python train.py --num_hidden_layers=8 --hidden_size=1024 --num_attention_heads=8 --num_key_value_heads=8 --head_dim=128 --intermediate_size=4096 --vocab_size=16384 --hidden_act="tanh_gelu" --norm="layernorm" --norm_place="pre" --norm_eps=1e-06 --positions="learned" --qk_norm=true --attn_scale=0.0884 --bias="all" --tie_word_embeddings=true --parallel_block=true --init="trunc" --init_std_qkv=0.0267 --init_std_o=0.00667 --init_std_up=0.0267 --init_std_down=0.00667 --optimizer="muon" --learning_rate=0.0143 --lr_mult_o=0.657 --lr_mult_down=2.0 --beta1=0.93 --lr_head=0.00445 --max_grad_norm=1.0 --warmup_steps=0 --schedule="cos" --final_lr_fraction=0.0 --batch_tokens=262144 --max_seq_len=1024 --doc_mask=true --train_tokens=939500000 --max_steps=3584 --dataset="wikipedia_en"
Each number is 128 + 24 x the weight over its row's rms, rounded and kept within 0 to 255. Layers, rows and columns count from 0. Numbers have three digits each. The size before them is the row's rms in percent of the matrix's.

# layer 3 MLP up, 4096x1024, rms 0.0436, rows 2268-2363, columns 992-1023
092:186107143138158122157094142164133105133108139125091159141131119098127142120133159109108130123136
105:176134151134124165139159150106111118125129161149115141106166115125092125094152142140131129121146
098:132085145143140166138090128146113089145111112121113141121101125113113148072124095149137116133115
101:105139132136121112180138116121102130130141136145141138093159147122112160151135127133091122111095
102:119129134143100104106121146174075092096156120130129137143140167136142158167156117119106112105098
102:162172142137123137132130124152174113108128137114090105156111126081124120107140101090159092139130
105:148096101127127118123157062186152117101126104161144118110131144154124174112150103118102129083111
102:123103105149106131153138156107099107170124159145098129111140098118139131079127138121121136090133
098:091147128147162114120110088120095102158168103125142112137132118101130181089122140145131107134080
095:108124137116103157126092131160139142149094129110141160161159131151126164152180092098151074162133
095:108098082130136160150116124089131108134099124151114159085129183160165156105120124150125101087127
099:114153140121145140168113109093165146123140141098121126154156181170129091151183139159129143097133
096:082096145131160131133156177140134133135146131135136129157096110093097113151129136151134137141102
099:106128108123174120101145172131118130107116115193126138101126140144104167146090136113133130135158
093:125130157118129151104132151123114142161134133139140153101136098135105094090160073096069140171161
097:095114141105147114135128092150133117101103149133113134098130153122141125138135128128145119163107
096:099092109165134171113071136113145128111113130108147124158157123155182114119106099123127115108128
097:148158143170110159170183137148117129130129109150129096162149180108110117132162129113121096119115
095:054152079140129131164102115151126174153125117107115169141125119105142143105139056094130113123150
101:139130106107121095105132135136141082122108140105078148165127112172126114097133105145135104123149
103:127102138113125131136146122147144096150146118129116166162170144133142126150171145126166122095123
108:112109108114120130158099100137173111171177187149144144143130145147122140124107121163135101171157
095:106132142124114131133094108136133118137096182132084115144115151136136118125145118137129090164149
096:104116162111168127112077101098121105161092115136112110115150138149111126158111125106105105104123
098:098110148157131101127150158109091156107105137109120095120138114135144126109128146136133143118078
102:153142138148112109104171083151122143142110138103110130147158089117114128176094114118073133167105
092:166136101119141179167132163120144140137123080120113152080112186141105175084123063121141108134113
104:157139112121125142103104143130119118144164150158079140121141131174156140171158108116145120104133
096:148158155114127116108128169159146118150125107101118154119139161134166125141135165144111121125127
117:106172147096128161125141150136099143113149131133135138147170147127086118129090143100159119100141
095:171151095185159154111104118145142130138072128152074135161199138142123151100099119140122153061135
099:132108136146105117163106104162114107111150138100138090140092133108135133147173078154150126124158
106:123127135184119104129120061126177138119112106125161164158106141122104058113127141108098153156139
102:134140105134117146124130105142146081147113131152113130134160115148142083140156152137148121122097
095:099110114169126134154128148126126153114155073125147159129141100143153082136177130125121154111149
116:154134117157127107123088134075150090144134140158122062145130123134147127091171065108118092131132
102:158155144118121142174109143132119070121131145126143111088101095103121128130128108091153113124079
104:145141176100116143101178115151117177118055166122108117093079081111128155087145127144162125136134
095:122126094171129108152118146159109120150141134165119126089108138138126124083113145110127145123154
101:113081129116132132184099132139176127096123120142144135090119129122134178121126130143137126114124
103:110111126090093110137101149080109166141190137151143070133132105164125115122105153120154167097157
107:148122176116164134173145106175122122114119166117119150180089128162123117081119147123093141126132
093:090109103115126105141136112157110116135157113181152156129114117145129132137104103094132175108130
098:103095157156120123071150150110174134135101093091123179110128150131133153150152125120114142112140
130:129120110111143162152112117100106123138134146172136132132111116160112124094125136132129177166157
104:109158127162132090122136134179087191113141134109151158122154153160065116086115137128181127126056
096:130134110114152149138123138130150150163122113130113100107099138125131105119109096138071150139150
109:144150128154133130142085150112113132150093165142156143109093116122100143147148085138080125165164
103:116126114144186042146133144155135144144153110117147163124048094140136122129161096124111110159133
093:124146086133117159111111140172118135144124148142156165105093115081173152112109072141125138109138
098:113114070192124142097131130115146107080103169146122102125162157126107121108109147133112136176078
091:117141148134116123105133121103150112088128084155175136131087124121095110117127117100145106172117
099:051106105134102169151098141142133106142176155144137159154101124140101122124161111121063079127168
095:166130145089163125157152152126144095121153151152153124156152119144081101143129134142118143134108
100:140112142111131134123130106185156198133136150126178130142114142115091102097144126123100140135110
099:150116128117127115094174171096152169116134089128097089191155141168130125125105151159113142114146
100:146150086111111116138178154123144111085140103131122147147140108117129127126096082109137125132153
101:158093102141114099123101127195134176117114127125094129119162113107131173122125136166176063136136
100:108135119146197145153128102138103061083110086147093135133111148091120117168126115175119132130122
099:103091166148109104121140108129106152147134145142101140166115116114114151127147132132140138083116
095:097129144138130143133126128127146103086165132125147133132095165180127129136110090132146130158129
099:167125136126122126164135103095115139136161088146106119111111122092127111172136139145108145062073
102:160115129189161105104171169128111122146106094100137136125116131149142144102185115143140115079131
100:156093118139089084098155081120186135100123154117111104192083151134131115085094133150125157122118
094:120131122102111178147107133108162114122102135111118113135120079127132132113138139088129105138108
105:104122114116126117144122141124109134156127121184108120190154126109124125158099111146136099058189
097:099132072145147153195160096154129160105124138148106109129102116100131160105140114131132100131150
104:136143118139085135148126128119113150111058146145129090111157080104094186114142145168144135137140
097:154142144130099123118126149127158130136143150135130106116124113114149113106133103150151137096128
098:118168160113115123138158132121163102135137130097184100162102140139170104160096139170082121088127
100:108136170112152138127137151080165141196121137095088107114114122133129127136086126138139117118104
104:131125179100128079132114176140168136132174155144196130127172110121199133150183122121111096106132
115:173176137122116123115125144148122143104105092181138124126143145124146108142151103144150148122097
097:179117157113131138143124095154168131145123170157107114151128108109147099133120115144163139128118
098:143126061155145126109130123147108154143120131113163137116103145089137146127117059179159132165162
092:155075156128166140084122123158125156132123088117140144161131123126111140160126170180188115116113
098:153138126128149142084120158119137138138142155127092143141102141133154165144116161169108094154123
102:127108151149122133132140157132121119123126139113126145111082145161132118104134136158126146098151
101:084147137158129157143148103151112097146146140177129110150149128147095090125142086135146160149138
108:118139129132097117123137100099092134150129101131111164145124111099140144123084140157157116116130
099:118137164126137104077127131107078146137145145152143134126123127102117104103167121154130116163094
105:143135125080097154076150124103163106129173156137107123158166115107143127130123169117107103160081
093:159137128142155094135118102155137167104097111135119102137124135119147140111122120143118124133083
106:115096115123118133105131146127098084130125114116149127139191122177143131152168146122152167113127
101:129149110125113141138112160101130138181129135103116158127088087147127086124124146172126139126154
106:121121118117116127133125153130159101107153134121150127176129124103120128142143161134113120147142
102:112092133109118168144081172141132105117143149149050179154121177114109152158149121128121168084116
096:124168149147132118096165189130090171152123114152136107121151135150182101125134116137137106099101
093:119162126123124097155135115120119148090146056106148125133123105142145133103119135128144157129117
091:103148156094130153146117126114143175151129145108170134064134125113122113174148156101073133151122
097:110159130151170119136099127138129119137126164171121157127125143112151118157166122122130134130113
101:165130161148119181062173125127134122084129118157134138157126079148152123140144120131192156121108
088:104088158160121094060155118119146121146148099176106101103119106125141153121163110115125115141105
103:162133115114088162148178102157128139131128111124120143111098111133140119124149091125109117105132
096:135100120131120129160152187099089115113115095109157108146121107100097038099181132102119124124118
103:115114160088143124118055135103132151102125134136131128110114126069158138110139160142135144094092
# layer 3 MLP down (transposed), 4096x1024, rms 0.0424, rows 2268-2363, columns 992-1023
090:146121146166111132152141156145137117080147068090125177110123106115090139094113152128131146130145
097:132124117166114095134136114107158103171148111113091104110140168162129129109126122102178141138148
097:165165147098121120165117117126129114133106138105115122164151145179135103145141158134103183133075
095:076102152112137179110136094100139165142168096115090141167132127102109128125141126142090078097141
102:111092082110142127143119085152130156137117100125153173143123149138109106112140106140129160132143
098:136159125114120094151122207099095094167142148141132120104135111099150127122135105153094135134118
102:125161146123121096160129131105113098062134117151128142170114092104136149110122092116114178126120
101:108140120171146154165132103111168163111098126109172141156104142155117077189154116144112113116161
093:115129139105132135117153150109119135130103126126115123101112103135154116098130133118127074161131
093:151128116149112131142179155127110108116122156132140138160148154112156148142127127160136170155146
092:139122162171155098127182135171144148101107154133123112118156127077077136120135152095142137098131
099:130102097099111159138114125131119158131162144092108091117097117135099149089162115173142099125153
096:125110098126152140144144128099152124134177127134158144116157099120103132106155138136175132107154
096:178146110136111099136149120120124115110113109106135077127130143136126111118133145157165126142120
095:113107140146127167088090128162081091088129112148097077196163154150144119160104123119123129126088
099:097132112153148110103144153092101116110148134126122107129124147128131111123137147138143089152119
098:158128161128081118201130148123135136153152113120134142107118149132081101123128120087113146138098
101:150126067111147095136133143119131113144120135147155135143178164126077128122154122146123099103188
090:159113132162112137118170165089142136105180112110125098145154172112106164184110137138127173116156
098:124110108117146120152102150132109137111150141125161101088114140127112191113132170123111124172144
098:106111134139054090132144127172065138126102153141133139094121120087147129131162140137178130137158
105:161177115124112145138131160119123141118123113113124132133144133102148180116117140148139138099158
094:120093151101160134096105165108141162155098126117176110140122152129135141169091096118116128085071
101:175124094122109128181099142178143138132127132095131114104111113150146112104148132099106095156124
101:129190094172145108113125163158174126098163098096175159101126085157129184116116129129156178112128
108:133132148082085175106112146161118130142151135144145108113152127121110141126113107110108150085123
090:114119121114142095151107133093120104091112105121131097129125125088074110109170145127133116126101
098:118121112101081123087128147081109129126124162089160086147156087115121116147119131120103101101135
096:141129129097105129164130132135149137099127125120118119143107130122129138120115126138122134131087
110:135055130141187100100153121116154160129105132104125105131171143097154138136157119120114152158176
092:079129122109159101121105121067093085095131124101119106103124125139135088106142112142139124143137
094:114161099152134129099133120135146085134130107150102128136152113127131112125097146129136126171141
099:180132099142122128127145163123145095138158147127125092125140129115112148127106152066147120124134
103:090153135131146162165147129155126144076136142113156121126112170119096110122138134135085112120140
092:126145089158170093115137143131180172156115112116159153141150111109146124124119152124113111157161
099:128106109122107096132150127153112111123150144141116135131133143145114110144094125119144165128096
106:112123108105147104114098118130139130129100141089139133133148160135169133116131122148153182123103
106:145105089104134123134115122094132168111130121129120128097120137126112133113087144104139130117110
100:112116128150170127153159130130133099155122165117136150143151109126134129128127144115144152133159
103:111109148099140113153146126160101141093113121142110121123102150116147167153148141116102129147097
102:064105104145115121093099137163130112128094171096139115117153117131135143120137164093094150112132
108:125109102116143159084172119106122111145132128109151123098133150098152095152144153177114132091155
097:137186078118184167137112167120124111135072126126125114079136114158140130112128108138109122110150
102:121106133143115115110156144142144140134072120139102128127117107138089141140109145118166130152138
158:139147143122059132149095148105112141109140140162153131060071112135110150115098137138142139147131
102:170155137133157108102128124129074147139138134157155146118093146148111102145122127121170165149106
101:154144131120137141113131109131122121115118132143065086142125086154125106111146100117172131170144
103:080138106138142134120128124137131111114139129126138131155126149087157137127131096160151121108097
103:134096127167194142128138131157122133113144121145172109143110091112100135130095141179094158169164
089:118090125143136097137144150083108088109153112136105121155136107134095116156130135131135137153116
097:105076164112156124126115094161148107131111061191123136139099109094106136125170162135127133096149
095:145087128125119152150135125188144149155124094164117087121142156113134119168181136143106131117096
105:177148147156122119133116135102139123101115100150140136140119144123119145129141139172103115096143
103:149100115114118126206114150087094128116127138139146151132111122132116109134151139125091105133128
097:116108143137126109099149165130147082163141137085102099119169104152125110131112149119136146165141
097:153110107157128133129134152088128079111124137160140174127111133098072101126117148108095088157138
100:105110175152147093144117092144130130122128131148173151113112151113156143136081133147117178126146
101:134149139125133096110124157179141130109062084133124188134118106160145132144175113095177136110102
101:153116144129139142133120142098119101137136105110097144133101105174169158104097167117111172127160
093:153119129120167146134116165169119125096126137112160076160125130162104161140105080137101116152151
090:085113099139139133108088137128095117138128176110088100103149106079112110142150158120128112119119
096:128151065101140136142125107121137129161106136153135137146091117108102120139130131152085113148127
105:117077147159086142126110105121139125139122118132160110131088108117143107097130145147124083086115
097:156111163134135171105142094127131160130101121111131142133129115085145124090137110151115112147123
098:130120119162125095147093122134142147144179125134101127098145126143079083082144132167111098128186
105:163110137143103132149143137120098116108126110130098150105118119147150124142149107174152095148109
101:135123176150099128113121159112112125111144122148102145141184097157131123136106111149122147128131
100:176162161110143150177146106108137132135102105120142146122111135143125150162110163117106113189117
096:134114147145079136148110114117156140128106149131131101124144141126108139126126172124075125107147
099:120143121183150136101130134157086115110105121118110133113134128123106091138099109150106112107126
097:108133110145085139090149156092108127113137126102133112143139109137140126147126172164133108124096
101:126140149103111120154069140132155173139127084150109111079152186155122168163131140109165135086119
117:116164141105138101124124133093096165140114133166113096107110152186113140122108152140131141130089
096:158125111134106141090136099093148121103161131125148147161122118106154107111117130109119100130148
095:123129145104119170185139102121087116130123139118087113122138123134169098094112124135146108111095
089:159120128138108151087107124119174102116122134165170151129134140136138144097120117126128146122121
100:143155112096102157128106101146134117121107113166127141117127117158063146122153125109100146125135
099:126110067123097134098161154147132128136069147133107174162122187074156121116149100144168119144134
098:132159132124174123090113127162134148102146080124163167141144145127143163120121143118117105104113
107:099113133106138126086138147116123156135128092130120061107107142133146113110101109105121051122100
098:115104114183134085155146148126130110168125118100139121103154108142099139154117154165163122070156
097:123132120168143158140169141181147130156130134098145119152134107138141115119135112128184093145069
094:088153139164150100122137117096119130178120127081176178154158118110112146132086147131124118124092
099:118143138138128081134096133135091107104119129165154128093117158110103110112164136128142105189098
095:141124100108118124088155176139134147136147137160115144112117144145134133114186137127150145165153
104:166137130140164166101107141111121148166069120151158126099143160117147095147103134121129159184110
101:104110118103140143121150120137121129127144115112123139112083132095125121130157140136127138146133
099:110141109167163107117131080124130085135126140073152124134116175099148151154114139096109176130132
094:152105110136146099105139125144076134167134172118086138154155161170123138098145148158126103169113
093:111118157144104096160177141145098113105119093140123128113109120107156128101120103169131111112154
097:138152146143129134122144084106091138146103112150150160116130153128138134134150117134105125141180
098:133079089121115126128136138122122123097132169087154122120126130123162168090139101095163147152123
094:104121129154135123082120137139124121149100178139130095115125102103155125140115132113126114165148
105:087140110130147124142093104147124109138138139142159129105137171170160085155158088107162114143119
096:127141125118133147150112094170131146147170126139161121132167119160150154176136115113131116126165
106:148161125119145112144153185122113110118164130165164127110176108121110181105164151129125118113107